Part of a small language model's weights: 11 layers.
Each number is 500 + 25 x the weight over its row's rms, rounded and kept within 0 to 999. Layers, rows and columns count from 0. Numbers have three digits each. The size before them is the row's rms in percent of the matrix's.

# layer 8 attention query, 64x64, rms 0.197, rows 0-63, columns 0-63
085:477513481478495483477473547543533508504497499463519481522525460477527495482501509535505470518498461481519538467488485510475522501485494500491462536494473568524488556522475490541504470499489491
073:484496524479513512465486472470461491490504490482532508483501531491481503527518534455497448561506511523506481481528500535467498537531474434506475508510466497469518505485486515527484485461496531
085:521517461478480457513512535505517524518549445497492522497516535505464494476512490510491488515499506537529500526518516506515511561436461516482517516530531514528484494540505475511492546501490503
103:477486507472481541495532467454449499472503487466530491455483524500485489509522499482492467536499533498529442500512544510456499533505516495500511509483502475482502460490540485509477490473506552
079:519510497483500460497506557548545494516508462534470503524498466478503466481502495514540506500500501487501553482506466490511524501489463531503471506501525546505493563468471490506529496532473475
067:467496480526495490511457498482547479502477501493487508501495510522475537535466532489465499473534511507497419515525516452501506505440482507527502525508487485508496446522474484512475508474501528
075:477485517459513471497529506480476494458516506475502487515494495509509456484519498502594492519487525494508533492449498538522502508523518529524488474481499510460544521494515543480511514536480477
080:470541468517497541497470470504522532524450537494524507494512481479524561513493489518474480523513493495468463509535524509508526497451495505484483526487504496539444463521487495499477536483519507
090:513515498507539475519457516461532485542458496479501508462492479528502565511457480522488472499476504533493459506507482486468495488493483504499490511531520472546500485549503447503475511477522488
075:489516441533488496485512484529533581512511477505510516515490483520506504473514496505525544543471475503515519463462507470555497510523469545515493481514484489497494504480469511479488519528495468
087:509502508540492501502518491490493510536551545523457541498501508527490484490544526518433446485503487510463502503563524505509506498492504499514522524465515511483543500501506501488456454501486499
087:542537500471485509538492474521472487498492523492512445480489495473517502464485509516532545464482504450510490525496536531460479472538488518486501465508492468514436504504521487481481501496533482
088:550469509522479526484494516466517477519471507487496500491491491486450451517474484516446489475493479543467498474515465515505525517502533460475511528492515512481506484510488515479546539480530449
080:556486525505496485514473557484465485504496464493501529478509479493481499485517518520464460521510514500474551514546519496464503493506516457471503506505542503496575552508519505503483499497496503
071:493512509522526496492522453479521481507553525488523553514541480539488497495487486510504475488472507467458498507476518503474504479523487490496494525456484500472532508552513530518560510472534465
094:499519452516508515513500455494525491515462548511522475494474476521517554558489458534471486517489506506518455488488498508491472494492495504492473500512510491526433460513509481479506539476523477
075:514499523519512522514539518450481528416497546485539469490508519496487516534482533494474485493493469478523509511522485481504471534530494455475488525506481480485463518490476498508493528470466514
097:548482512514520478491529505485500477484525459535464498482497537543473512517503467458460494484489500511504473522549502494496468546474512451508497494526521488513511473488533493527479543491514551
082:491503495476477480483496528516493502493523529516486526534560474463555506507521509510506509509486491480512524506477544520527501466510510503497475537508509514511511579528447522509486490545453495
059:522479478535492504525509503496548530531537477514497502503550521490477516468502521460488526505529514487488438501533507473513525545454481517488497550534493514512510465533514498524486465519476496
083:447484524455491531509541476456466470447504521473522485520479477481490469481509508499524479527495519446517525495474502524501494479555540476515513491505514481471538504479507523461517503507503506
098:543520495518513459530492547541508530515519435525488518505513478479499511450479489537490540507509489515494514514525486486489497537481447537479501513511509530530470530522498452517494508509473488
079:499520497510504532494470453461522481508447508486514471456491503531499553545499483492484486512501526519458453512503506481474495486462538480531504519513526463544497466512532484478502482477498529
135:552512537482501469512478564543499499542521445504505520498508477465496508433515499503514534490498486522482499480525496477471519534475463508498497506511508512507497528495472470545505487509457499
081:524469507491503487509512549499469487474495462501466483529526494478481465475505513479518493495514526497512595507481483519498530482512483446488529452496507491459544504497514507517514462523495506
099:523499462510501501504444508485484455518485456521492504495508551511485495514481479480524469490509499516459497485464469550491510488484476479526502513497515514532494548529540515482509546559463494
087:496487505534487518526541509540503530531531485532489568503526521515445472502527518481455511514517490495516489498534468481518508526503489507539532470529489508478521502487496505528475474468548474
075:535484497531534484523548516460502436489510522505533521503522525503481466517489486466546503495517489467496523493453459533501525542487459510507486455514470484471544501516495496500509501483500489
075:499511478519498538513510455509514504484439514518523494521502465472499556525472463516474519547505505520514505513459470515466475492512470524453452514518500504506489483464508520474488537478530493
074:468490520544513510463493499518502528509518511518476509505447491469503514513516525481486504484472533519481473494460531437533510499510537484507529468482457499486502469466471498506539461508533544
086:492489523464526485541517482504482494513522485545484503514485495491470497525551479528506499531520520486509490491482443484545510478469519488564502505505506494500508458488532510498560453466524521
079:510515545494526505497481475499485538423501471491501526541552439480509503505473495536493494485497483530502527495505465523498525471511463515468473504498514525513472529525539512485506533521485496
044:491485474478506470513485512536517502512496518510502533493527489503514516503440514527487532515511491452491536534568487501540488528537480464464525470561495487476476514506489521497506494491459478
071:509482480494505467513523502524485506515495521509501500494527513490497511494505537539434520502514495437510541533489463512544493505535491469481537479524476501479517548504525541503497450468474531
037:539466490510507472500501472535484509524518537485490462499501475508508494491476460494476469517521494521470483505511560528474515531471490546550496515515490470527466453493521459493480487520455489
064:487508489507496513503520502504481494507492518509488514508536534534473500529519533525451501474516487447534563543494480519543508522552515487457527474523486493475512550500530515481467474491492511
060:518507523469496479496494502508478505505508490496525513527468445464538476482514458529517482500493539524473465482505537485490558498484481472501475526484536496530484432484496479512550519529502486
045:424523491468514484496487503486511496422530521481513508480497488496507491511518508495532514544512569476505500457516479521498487482542508531511523518524507493481540487535473492493528525495509492
093:508454506516498491500509475539478475509493462548508505509520484489482491495450500454543522510530476500519483486508566482502506521492480454510463541502501487556507507515504487544514531489491463
101:496530515456510485479496523458471467511519467485508470509463521531555508540535486513483480518480530509496494464481451531440528500525526527512506491482495488480501478490523538467519482520480497
141:505473492506488518494507470479479525501463474447511495521532533502468494517455498529473507510477444474531509551531509489504461492513478521514461473500527505477507527477504477531521453539476516
134:511496537529489508503539526478514521520535498437448505534477541501526510484477513511514466504510466533458515496513477538487519457514473470541471513494504486488505479549518531516497513517480513
129:521476527494530493513520538537451523534490535504471497505482504506500498458539511538485533523494559492515519504471513476530507484495475536544555462492518465495489539517474503495524495505487489
141:519539512516492459464503504508539524497521500499502539513503517525500537533520492474470509545497501498503462484525517499502520530484479547532525570513498525510511481457473516502498534485441484
139:502487513535552517501521507500547488505521522513515481524454464515513467531482505505489488501494525508501475543511496525502486502549461531536491460490547461479504491486523471464442479479513517
145:464499497522469476495487505522539497541534516519498512527471523439484527485474478532483498473504557521554506524493496484481495479537509497521470477451458524487476501473496484514468517478502485
151:530511533506513513501468473524522460492516514501487447500516510532478503498517513509475514523519497521501496500446472484446470478516546498521495532519510503513464473433490465509520493561516488
153:500479508495477441517491497503543521507490513470529542479466484514528512499513496498464461548526455498531474527472525484496495487522489451494535501492494497463478480481529506492504459470445485
090:540482526526539520509461510477510474526524473496467469507469483496504506518458474461539483490504473541486475472493495501475521488483504501487444500513522515512496463520468472485535548495504446
056:521505499522515511514457510502522464515512484512474524482477489467497517530455480471533510503507500548459493482513536510471530502495476524494469504532486479528470482477471485477558529517496432
070:490515516507496519492465498514508481517510460501508515495480461481515500513483461462545498505484512551452470484506514482469522501462456497518471521478507492519483464472459473513542547529502447
055:520501529478522502486477479512521474512511487505496491484474459506531503505472445499499491520500512538453477504499481505443492496486464504502497535506519482518471422504508456519536535534462473
059:510497489492473493519541533500470503467530481550497488510502554515474485489510508475498516462486482445506546511534528514534494510491530477464498505476482519470512563475509524492468522489543505
074:487489547480504533507469478513507486480514521482499535506478478451526486493506503553474449514487501525460474509538477467464520496497475454487488508487534521514489468510492438549503497502510505
060:472486495492540491521497553490497533483513492518502471488508551557489518513497489440522491498529517463533530479468543494510495515518502528494494452481467499493522542510493509549498481472507469
103:496492505462490520506536485519475495456526513515502451505521554511503504509504521483507542520505529492551559495478501528499476472531535518526513464513477506464519535498536521464485468523493527
116:496534471472476532518508517505491489482522541457467559509467509459501515495494514491507492525469464512491505497540468496469484491476520510537508482522493553454513522494510449518491497526494550
148:532490481514509463497490478483503486534547501520499494512512500531448462518496531518477500493528497492522500484504471480536524562492523514472546482503506490512518534478541449486492446468497465
149:468495481499512517499488508473517536475510462513501516542493505522479439508490505486503516496538526477525538467447506519507467457495486483516501521538460514485501496487501502470479504548440457
149:485542517492516513563510489489465445485487483478464535492501472523486500484496484548537474504512487511507495532502544475484486519494532476497521538520503477498517482533475467458453504459494495
148:497523560529524508504499495505489452537509477498482514493479494483489465479498532479493552530523489439488512548505485454496523506487474546502488522527496484436493518478502517504490533484515510
141:509532496511453554486512477463477503489486474472448454491471513475527500506500523500483504489484531485488469513534501442480506490540463509489539501498490472549518498505545475523484516482475495
154:485526431490512453454484500485469464476492490503468451501466507498459513490486517485483490544454494496480501504496458479519496482532501494531478526504503518501483531527490527473524513475521453
155:517460484462539520527501516502510515491478500518483521476502519498498529517496551488461495513443482504477517553453528503533494536530510519489512479477508498522505510503493529507452539554531481
# layer 8 attention key, 64x64, rms 0.189, rows 0-63, columns 0-63
086:482483477513531447494515521483512500533448503481483516489520512518485487471510436454501526428546514534456486492517534487509524516493470489524494472486491507493526496478490500517529480480513490
075:475499483516519521484477509534507570457476505476464480543493532483493457499512482544494494526496486492481509501498528485514571500518541528503519497476497503505473519502478484496470519565505493
079:530524543498475525504493504500474548538512479517451487485478479515524499487516495464506519503519499497504497464490536480510471522432507529553486480472495480542525471473463496484543489497515520
080:505507467497477522509499502530535504474481461481471511505523520484541475564507480513446493515520486514508492481503494541483488459485488497494502475428485544523521515535459472487512517478477513
077:533513522520551480499501523471511474516497516518505509520469552514472478497494499510527466480455530496519500516498466471496520514521492486492472528512502513473475538509576513512463468541461477
103:511488495522495482514457495535496533518509477527509554498500449495488510510487521457503526483543493510456480478508516463538505555472515497523503494485489520533534455505433483517512507486491485
076:519514486517530477464539533510478484514530467473490439525487510511475523493496448515502490501523461500519547563490489528457519495539479486486497450490484493486506534479479505506507500509516528
118:494464497503501483537491517502472521542489474530509568513495457491505493499484539470513501504527524517489449458491503453508492543448496532522500501488503500512501467525453498525533534489480496
083:481520494501495516493510452476475504507508520507497553458490517530453517475476510451527524527479510524516443461463479473559491473496522512526492522490490506495458480492512523489472520495533492
097:517506507495535495533530539500527456505505470463512481505494484483504508485520470506532461523560499517465487489508520479449542521475481495502452495533496459517496514493530520552529472518491484
096:549482500482531476481481505497514508432481499517469538475539490470470512511516511536491489511539533467517498523488482507504483443522490484524521547484505543493512526514472500513487493507481556
095:498504516468478512495560501484478481532512542505460474527496467528522462501469515487502530489505487518498506477503433507481490516510542508511476498492512475461487444501508471481504547531454494
099:478545484475511513467437522502499489506508536539476467491502542482429493512498497516495481457503537522503480550494480505509507486509463502492558523496517493502495514481487531458526520503496509
086:510516504503532496474485498457514505477528517510557505475522521475444534501528481535488469503519504520555509505504481518520517470525490519510524535491481485470498554543457498502492525513461531
073:523471486484546541496475490499496479533512518513493524538518458497499520453514511532526544501490509495504484525471520494539528506482437516488528521468463485490503485515475558478463499527500477
093:465498480468468491508516457519487509509497525511483496473489511503510471516492523456506551512484532491491447437479494506523481482477517509544537497485492507513437442482509531487493527486503488
074:531498496510553449477519517516488551500509509457483511455465453502474500503497482484508505491484483469482482526469479534539521526501537505493460495453492486530497497469513462500520471525468496
085:505542526504461556508475490534517507472483487529500500549458513457519509493521490525475522564493495489540522480487499528465477486497493503470498449483527541520497484519493512485502537490525493
070:508486502485543437536504523484483470541487512487511488510511493480490492501494484482557485508524490473487470505479508508449473531474500508505463493516487448525472465466480485487537451475478472
095:539513503507484492521499502556526481490486467482499510507496465474501490534495510476500501550556493465461469478467510535505465516473464515516500462488499491538536443479472484514531500484473498
082:500499509515514550448518498479472497450500488476520456516472521521492507504491480519493496506452482501534542511500480535470476461543503497479521488508469484463502552505499506488459530481522544
068:520506526483523481505464531503535495552512478533481538514505485508496490479487506466534461487499496508495459494530551430534492550483506508505484519528486497524494497555486489522472494492468481
095:509478473502463479538495501498508521525507457550503545516462496507533509467529510501454513509500481485510495499543516487565505523495496526499484475503514513565519474519448501512512531524479490
083:530501536492515505514493529494531510534532510475510539474480460491517523496465494510528489488505470489465428476495500478499516500477517519478466526488520442517480489485504479553511527513509443
114:480489502527512544453521500490476486472494527492520437492510532503475497494531476500493498517479509516512556535476535529484501466524497482495517504519483478446510524488545536457481473514518536
085:509503514528494550507486496489496466524503495455508496465475450519475524530472516460508477493502507468500505503450503508489546486491474475469561552498482458500515486480488466463487493501518468
089:516488569482501519492475501516537460462543487530496478502510476440497506518525483526508465493500517544515507509496508492490512457499485461512479480515511540494555550515500508539505470498505491
083:526500540512534524484508537495510489569527520499534462515524465510475527495474448492521438486498500520459492513514526455482497479480496515473505516519494478492532523482487525519476487489534475
070:473501486536476518466517476511510516536497467506512477493518508508528480509500485483500480532498531535459478461463526467515485485519466508518494541439499509481464504526517552508496543447506519
079:475515468494465476523494499555516512479479460472527498552483474506484491489532501528505567517505517474485513508545470462511510543505502482499490476499530531523541509526536508493480456500500495
091:531483563493476492488492484477488511496543475482498516492491488487544496471529515502496559513478509459537494500495524499494469504502488539521518464530529495540510497530574481526479501534508517
082:446513489498514519514510525469484518530478457507497490481545543480532505486500478485488491470506509501521485534469496514511514537470451478492516552452470526467458514512504460469518488471504520
075:423517480461473511467507457521468517495475525516520539516512509488477488495579484523532480526475535519494485511487501481523514489511493524517541511491492488465500531496531502492522480533514507
063:449489496471480529454493468525478517473486516511500531528540496485470504477544493560522479531490546536524530525485510474522503490483476515523518508507510520491493538510512496448513477536516508
039:465490498476504452478503500508494522530532476529498473511492499483505514468550497492495510452434506517455472445480485498463490497454503511506497469486512513471502500498502513481542528506494442
062:492490505500480511455505435540451514454507491525525514519498501506538493459540484492502488531478541531511510558516484481499497500525487501510506524500500523497494533520549498461500474486484547
058:488512537500547486485490538483552468549454492538481533507532499482473521536502487509492483469496513468494450476482502536507499474463486492528482473484508495513516501527484504559490524522492472
069:495463486484474512547492507488540475480480481491498449509478504506486493513445497451529511504522461514488518503462540517492507488527520516466508495515512504506491468472431515494485509500539443
058:556548519563505521503482476469442519506520503473487482490482521527483508516502493521431488482520489510524475493518466517467518534529527495499488497486505467469529455513519496531500505493497495
077:492502477522491543486491494509464505526518512490485504517526527500492501480545537570512452516475552546520458535501552475488523521468490506511500470512476485504513481510537533503489523502477508
118:500501506458516514519482464502577494471472504501493484488498470496483502483515547531503454481465498520483530516527532506504521505507487515476502533532452503498529486441470503475463484508535525
147:504536512545521464459494468436489535490478505525472558520494521478507482468501499488479483557523485513513466513500488526493517475500519506462488504536515502478499507548506505474512466527524522
119:490504485477520484523541513492476485495469527481514517475487485512548501465540507551496539475526509473541526527528537434525524475517486483487525480537508500498504469487525483526488461512497527
141:484468463469517476477478464540493510484515476511457537471499526476479517519518494484494530498535477518494481489500521510565477503480510529537490481511511551508492503476488565524501548512518492
141:500514463493511489484464488518486462519531551529519459461437505478496485528480525520519482513548506492493514531484529511473495489509508495565491518531557485478499501511489465493482507522476499
152:541505464546508510482499470512488507539511502505483499525493461533526519473499505530505523530509495425503500512463503511446520518486444467532477466497461484499495521461486499508484512511525518
155:502522520476518540474495478505489490466447489467504500499525503492496519480532467516509533455516503527464505487494450546457495473531526510502480487515510459499501546443532512493469506493467492
142:462480490483482488505492489542529461465563474499519481532522486489516525476490506518484498542546523511472441510511534494471517457493498511523510490484519499512497536490496526535484471477549509
066:514537491465501442511509532497484522541478522534505473507494511514535531515470520484484516449502455472454453463489485498501503476489529516510508463469478457473512528464504504514504521503477505
055:483533508465481451494494522496479531545485518518514501505500495499534542508516511441506501448486486497463452447474515489463503472478508531537486474460485476479505504490507509539523508485479491
068:520507493497528452516509581441517512536514509482493510475485499497532510524450497480468500452529471466473490457504512530485501493505525494478477466478505488503509489488479491551501504497489472
058:508495498484511437528501568476523510512519502502479492528495473500509522521475493488460515448498434496493497468500509536475484484506485467468483456495511519516493500479453499534521531490508465
078:502504505505474536497504442523458490471505498473514516493479509497536503487541518496480489530503527519521529539525486478473536505530485483486521519497485490492527521499581487464475470479505557
075:489490495481519461496472546459517487510508510519451530527527496487471486537496491529480488476508504493505471490490503528519446494450514495519485488510507521528504494526424510565510528513510482
109:539539519514471544512491484531511510443523457519522514478517478474535496479510526472533493533472497536524504456532479462512495509512473509509489532510492492497485508466500485434495501498492538
117:512488460488488487470535465532450503483490529453486447470468531509527505502511477473484527517507498496508546518502528523497483495506509498460516484514493501477484506515563512449481455496529508
162:453462530523490504483508514521569537486505445538468489543494512443492521501498505509496482479500483480515495503485470517451543504520515481491516489506511488475497465505511442506487469488512503
115:504490475514473498458486521510516489523487485481511534487546473494478466499503558538520500457500523483512511519500544520517503485491449492470540533500529513494504555509550469518465486523517485
135:503502483520518482531504478499531494505482485432476491536497450494469467472511538441512514497532524477482561496476509507488488506474493525498514478488463456459518498516519500528514494458506507
130:504475501487515504496533499508474451467532455480480510468535486518510485497490502568536493482482529539540459521490530481488460491504514524493499488498505439503499503543518464474519487477512515
142:479523493471514495546510497521522445511522470487453502500498503502506500453475467497508479511535518470547507468512485483514545523490468528484472502520557491473521514474514487507511522523442481
140:514517507476509520522521469514528523501458509503467486508512513499510520499528503513517503523517490488516483501485572469476453459532491475484528456440545532532507492532502453498492514521470496
149:492506444484517506445467517498528468482455483479493470489490467503515513500500509474462493512481473507516507486507478509550514518537462462476490475443519488497487479517519525509528520546500545
137:486535463499534529496580509521501488521492471535536503498478531472531484528496531470466480476516486533527542508483507495502550458488476515499501503495471479490489498536474524488496546501496508
# layer 8 attention value, 64x64, rms 0.184, rows 0-42, columns 0-63
093:540450501552511483546533511492541454467475484459540494493550452507541494515479518496494509503487482510482494462485520547495515489516528518525481516528472502480490495489489509515467492491486486
075:471566474452530488499524486526435483495483494512451495473498482509507477476497478517498521494543484522510503486489494509523485488494513498533498531526444523511521517519494447473524484468470516
069:540523492476478485498487498503516502504499510476487482501489517499485516453457522487495475495508488541521476511531512543513412480487540473456510554467530484491530509500513475497523512490465528
091:499496496558549534458497493532466451494505477456459509503557472516499497480479506484492526523482493492481492438492508509474507478490525506466481507493507504496499486496483504516464506447530533
077:453508528511489505524501479473472497527492505492482479502480495550479489516479541487470523467485498466456499487511518480490472517504521499522474503566463496534547507498510478496465528442461511
081:496486510523500465514501464463486493496522472485519495510485514490527448539469498501474478531507455518501506445461485528450508514505475475456479490493478520454463501505496484507551526471473504
087:501504479518514446531521479512513460497517499481494488532477496512486473536512456501496470472487463516507489522513446544479475490528443526512462477463483510485513506486483479491559515488476471
079:527555549460512494471498517508467475514545481483478471447458492502499505502538499493489483485463486506509494498496503451451476497467509491489504497499491503497513501443476467516524486475530542
083:467487490504473519474515492456498546493481463496512472510495515543558490538509485538454497496523456489502514537518517497481495481522491477453474486527482473504438503517523508504468522512473504
072:458503551503498477453490452464502533490532514477541508526522505520514477508491515474494511481509478513493500483481575509484531518517521490508532494477457502481539485546499486538464501518509494
069:494486496505467496493467492488458521484499446492514512495518533493548472522477484515467496525475444479499508492481541509452486502495464472448470510474537498472446456487488495519491517506487491
065:533488535534484538491478485529491519496467494481527513463549488545505495490508584488499466508484477494528494491518537519530495473510482512520486523495473481455485512496522495512486498455458516
093:442477513529472524499517463476517494493465539490494476525469510555489497540528509504500478515486484462473511520501494476523531487528500510507507486525486475526512477521483547497463505485429471
067:502453529502509487479519481489480502475486453448515483485518500479533498522490479505498454477538508544510490504456466540514512484463480493552520535484474513496495523509498507430505495515499529
082:507538517484477489517509491485506504492544513461451490469462516446497462518496501483481470471515479457511506492471516486486503496510474477509518495472468506472454535484460486558524528485464517
077:529473524490472507522527494482505476509494540500503485503472484466469541490482528482544489486461553519526500473502487498551515470463537519544513510532526485486529494516547512490487485544507470
088:485492530469500518505539514525527479503494595491523487541519486497423486524516503496490496492498471497476476506489445503506503466501528517480508518497471520485523522478462492483503482471496476
085:495508443541490513490504488526466490476467538454480553487509507500475471492490490503514520549507484452472504521505484522525538481525555505507491498518509537478508468531471497477510457490482510
073:495472454471474489520481457496497480517418510461501511507516516478519495491501537504511496518489517493497497504457533503507483488516498438524494475560521469526496492546488534515500472509528494
072:531516492480522480483461505497472472475521480486503481490470509473535512515532472498479488490505499435488472517515493524497471468496464502515504503484491494522536510473501510498528474512413564
082:566492457475520541523484527528490480523516501527455484468473481532509526474515484523496518487523476485536491477504540496484472535485515468499504511486522494503489513495557459492451488492517472
085:478458518552526504487514507472531499499468489447479485508542452546460512499509480485495486497458493462492487535542474503528503485503492529499501490530516515528566485501487505512474469500517486
083:501492495442499486472504521503492526504517470509505506444448495489508510484500519511528490478548486505533516494492480476486519475457555468493531500523477506507496506483490479530513511537573544
093:455543477531526500466483488532532468510491492447520494530534492531462488480494494482472499517476496519451493514528531487462503513509515526496507473500521532561549505499488494519478466479508501
072:508523458473523436492472504543464496519506501524535480472492496487532521489539532496499523527538503562516499490500536478472491506496495483524498544551474520528486509484504495473513478485472523
078:521451512454485491511522503499484517474512547495558516494509506441531500487476536508539524521493505560511517450489463490510510513493542487488487522471478504458480498468478508498528513487498508
084:510480485518535496491520512480519473531479511516480459490462487513508527451513504496544507467476539503526495558510447499538528500499501518556480518516473470509530485516530513474468469519511484
084:479485480496492498496444502458469494512481467493461494474480492459548490475454507507494526463490532460500512502506532479490465510507527481506489490564545481486472483493511519530482492520521545
075:488524543498529493480448486520499507497560510510514467537482497492569501508514461496525510453475481515541500532483484487500505522511486489520470478476515473479492477550538493504474511469516525
092:510546536497539488467512517496488545526528464520453497456494517539486473495527490493502528485491502489490508515508477479452480511476429481503505492473463486508495479489520472501545509471462514
069:450519448507483475496485465479511491510541522532556497483489538490495466479504456499508489452529476490494482528511549480518480491509494494478472526481550504496499507496521525490483458527500534
079:538511507504539490492495484557461487474479479533513518522477501506504524502501470509499492547488507459505490529487511532546495471523445553474485481439514515535480506480483484503507511541507497
132:488514459507468503496482514468526491500497523522492505565463517482485508471502446496504449464486477508503517503512489493527457495471476530558491484449503474507527500513518507511518439482485504
124:488522482452505472530476516489509539499510495506505496515486545514531472498509534504482525499528484440484494474472490530505477481482510491479511529456504428565516510489479535491476465495508498
114:529482545521447479489514514475478550462502499452499528489485524498527523486439495505474517515485503498484509512513538532514518479483508509528512508513489484483479472456530488513519510540438508
120:483445511460507461483462510504500542514480535482503469496495512493527488492521571489466502487503512490470489516460471463509503479517513532474479483528497525491514507527488494450494527475469546
125:487483498535520452510435483495500478509482496518542471546518489485529539498536502497539515490533500485533491512528507498472502548483547487499557519461499507509522506521469523484515473503476490
125:489506484453490520503515524458505477520523534495472502495472489464501510499499534483473485510434485510501494519452498483485484535492516515483502553527567464514487529460504498528479494525505542
111:500415475507453518505494502491530530498519542501481467480466516505511477475499496514530475511477508536548488508498494541490492500484437525465475510498479500495535487498495518494476527533469480
115:536524500525475481539491534535487495503514494494455492461501508521558520525517478501493537534453522497490499498483471497455543514550501524501524547478476492496469487520483508484490505524539471
095:484508495476489527457447488494525538496510478461522539451506494492485487533538441499503447523490507509494517531459487516501536505470500499511473500502526480516511458487470527519501516542519519
127:530465492464515537489492474531483509499502453506486517518471494523516492481454567512488468516493491509497509471511468514492435471541484530505536499502485522501501487490493519507507460490449457
109:457511474466472499485489519461450487516460474486456475467551503462501525509487530503495536505486531505497484513503478455463467535497496528468485482495444491510508527475484500499483483511509469
# layer 8 attention output (transposed), 64x64, rms 0.182, rows 0-42, columns 0-63
087:508478552482479488466503515516545490522547505526519512443528522488498484485479486501516533485489474515533487467481500557499464523462510500518518548498499510490461507528485455502539496520488476
066:532475475474521493476503473478509491492491497479517485479551507529455486493512481497488536490539493474464432537516479467540510521507507499476482525515489562537509485494474534540476517495502506
068:474490444486489505470519492484492472489498542472523497518555508483463469481498458494544538517474507478490527498472531474469519470497503515501481472470498478447496489467513526525513503474505548
073:506464523485476526485519507479504541445517538528542479474489492497495505494497506520523534522488541508500454465492532519488488494511506510549494560481505511469489518509484500471511489521571484
075:473488510512474509530498463531513499484504471476510501519511490459446463546533512563467505509528461485504526484496508498508555517482502528475523501507496524502486505471480459530526513488550483
095:526497488496479487494491491488523524532506490514482527477510527522474491498521498450457528464489568483510440514476516461469469519486510474555503503495513507497514459532521515518481443502505496
084:538488473512507480465516489506512516535540477474478530504519487520527472429502483452527515476503509511499433528493496459486481533522480492477498484530499523519508474505506475519454469488474498
073:518473462555532498470512476467524503471444529483537532532464507493506461485477509525537472524552530474481506498518505479506489487536471505496485518482518521500518480519461541511498503508515512
095:468517512536472534503475462501520514529516493524473530500517519513474486532546527461423509474495492496491490522506513475513501489487530486527521493500484508495521457509479551489469445470493518
059:519489487513480491505517493528497516510470522461497485506490500524473512509506550445463547530513521522547474464490494507535495498498509496504491474444477506495539469513513430486523514515514455
087:477514498527478521504500475489515509529509512535477514494498514523493488513516531472441520472477558496505448509499517470473483485476515472574492506476483508474523476528511518499474438479507520
055:494484493517495523529522510515546497499498528500531494498573525486518514450527467481441516485502495477517558478497503499529493489462528528505511504514514487460448493542520529487503503523513485
087:494523511543467507525482499539518531522527469470462495548526515465497491507531541509450502466503447509520534513507477520529528537502510509455542483541503513492497502485477503473489499488503479
064:531490475478547478509518510520497511510498506513539523496511546529474525461476468435513542469533521507498476527485521492559467518491514538504507510502495520543511488517502521513513492534466527
087:532474471521518481470456503512525500500455475459509514495503530510506480520495513446454488456486574493493479516490489467466479505478489486517506484521504510510532483551496490499459458499508499
091:506497498464521474504508550526487479471492514481528474495499501479503497489489470503557485527518474511511560481481487550504516519503467512466517492503526498511484563491525493497551554537482484
079:522488476490470480480475502503473500503464486455490470513510527484513444447491462526525484494502500522505467514474483503505442503525540517435511482535516502486476454475475504480478481514509501
078:488502499462464499472503532489494514497535494454489450474491507496512509466454516470467499501465491501477480508538499561472476533493523465506462540499474516473483504483507461488476515494552498
074:527509483505503509532520542508492496514513517524513464507472517482502499552463507492501484489481478526499506459524499557471497497449513493520511479464502521478493559462506452530521546457507504
066:524476447513536529510499502510510501495508464501496552522494516526480495446465502469535522507523512465489506521482524445526495503498496507438476510507474504506506518502460507492477514485495572
085:466485497444527522496494482472502464477524510532524504488508480495494495531535484544516476533513478494486520460509487480493511444484477495498497507517502516456489493494489599506522509492511476
088:469518513529479526532526520519501497488537501463483492507508475456541484478484501526548497530517443521505553479490514509535513507523493549463509523503481489515487520479438477497507520500524479
074:495512501475545504484494487475509462463452522463504517486488533511508480541515496517470460490533525512472538490523532519504532472513518473508483526441515517523538461527476532527501523510500522
086:500483508528445517524509485468494500487523517473480488517473478481524492497474523529545545539514468483520522476520498498489495494525504494478498507477484490492479497455430436505514520452534487
062:570484497486550521525525480458507489486478516528524539506495525547472520504496476493521514515527490452519467516508486506510490513499517463500501507504468494523486503480505505575517546476502521
068:533525484490505446448487501482491509508458527508525492467497525531482508498472482503495497473483537497503450534481514539465463494493529463527477507492520515504489503528568512497530508540472498
095:510502512491526489494526521537488508482517508492524506494500476485517518492492484487562488534523424520484556484502483538546534516515465524463510499507504500519477536494505523497529557530478487
084:484495531516515506515492500504482504485514488532524500485474505480485498565490537459495478523497484502488534474514529541458534469459486479561485521456459519480515543500514480512528504495534528
067:530498476513533520469526449508481547482503508537521506488471493531509524475520546435519529518509497499494470493477506498504515480499451494513514484484472523482522482526555519452500517521487469
088:519478461537512503503509466517523526493482495505489530515506472497507537475503494484490474512521531469478458505511493420536504511518466538502488481497523485543522474551479556522469505498509509
059:480484493513533516509493505522474518500486534466488487482453483526467513498501484432506518560504468487532478495502511524479475487488488463476495477509455461485504479479527453507487487464497553
074:498488499510531517482532530469496516499512484532472512491542467520535504459472501523513523466493549512482460527529492470517516514548499493447498519501502492499506530483514473471454451507459526
133:513491526513535491485529528537484494489519513474510499499511482506494555512520555502483516540493546487483501508501511446533489499523504493485471502548498482493482467475525495555499526570519474
129:546493528486538533460502450476523517481500482484484497481505494479495539476522507502496512472546501470494512497506539506510477509539520533521509492519495512483461547511519537465518460559516477
130:497502460488498471486505518469484461514550482515501478535495477498471515497556525493495443477483469512501489522482501450481437504504465533523506491473483481494491491461470557491503506489494519
124:498514564519501514491524453448493517459536489490466494509469512491482488482490455490499492513491536496510445445527461499503534528505473489522499453490533508516518466483486510499520501473492490
133:505509520488518526516558522480471512480463533510460518466510510501534488530454510492451516504470495500485499475476518514506503478515446522478510495557524514505471507531491488457521485507540537
122:488505508503527511501505498496507508516523468497538467496557468532472543497497509505510521478493555422493491517550481474483489519491522470527500492478483529468500527532472490471525511481501458
106:485491497523494466475565480480525520464488473502538535511461512495476497494507495491507506505454491495500482511465490500515469523480534486508442544469540555476468499485467510498474513528526501
114:502498514526537464497496512498520500548495491511545492446508469466494474523483463499463523463517475505513461536488502532508487504480482506460501455455536480478500530518490529459518469524494518
091:456490495515521496476523460533501505503519475515521507496537450489471495520550461518513488503519525526485471510475504492509501514507474497517541542524489532512476539502531482514440552507493540
126:529531490488516506463483503533451518448497465503465482490482505492516445488515487513516502492467472483486461482531547490499482477483522510516429516476463490535518500485480512516519503543508490
112:483503521503517523545536487511507508504518504473494513511466521506484502533523495497527529461474512464540507534566488521501468491515457497426490477459504483521490504553486487464479496505499489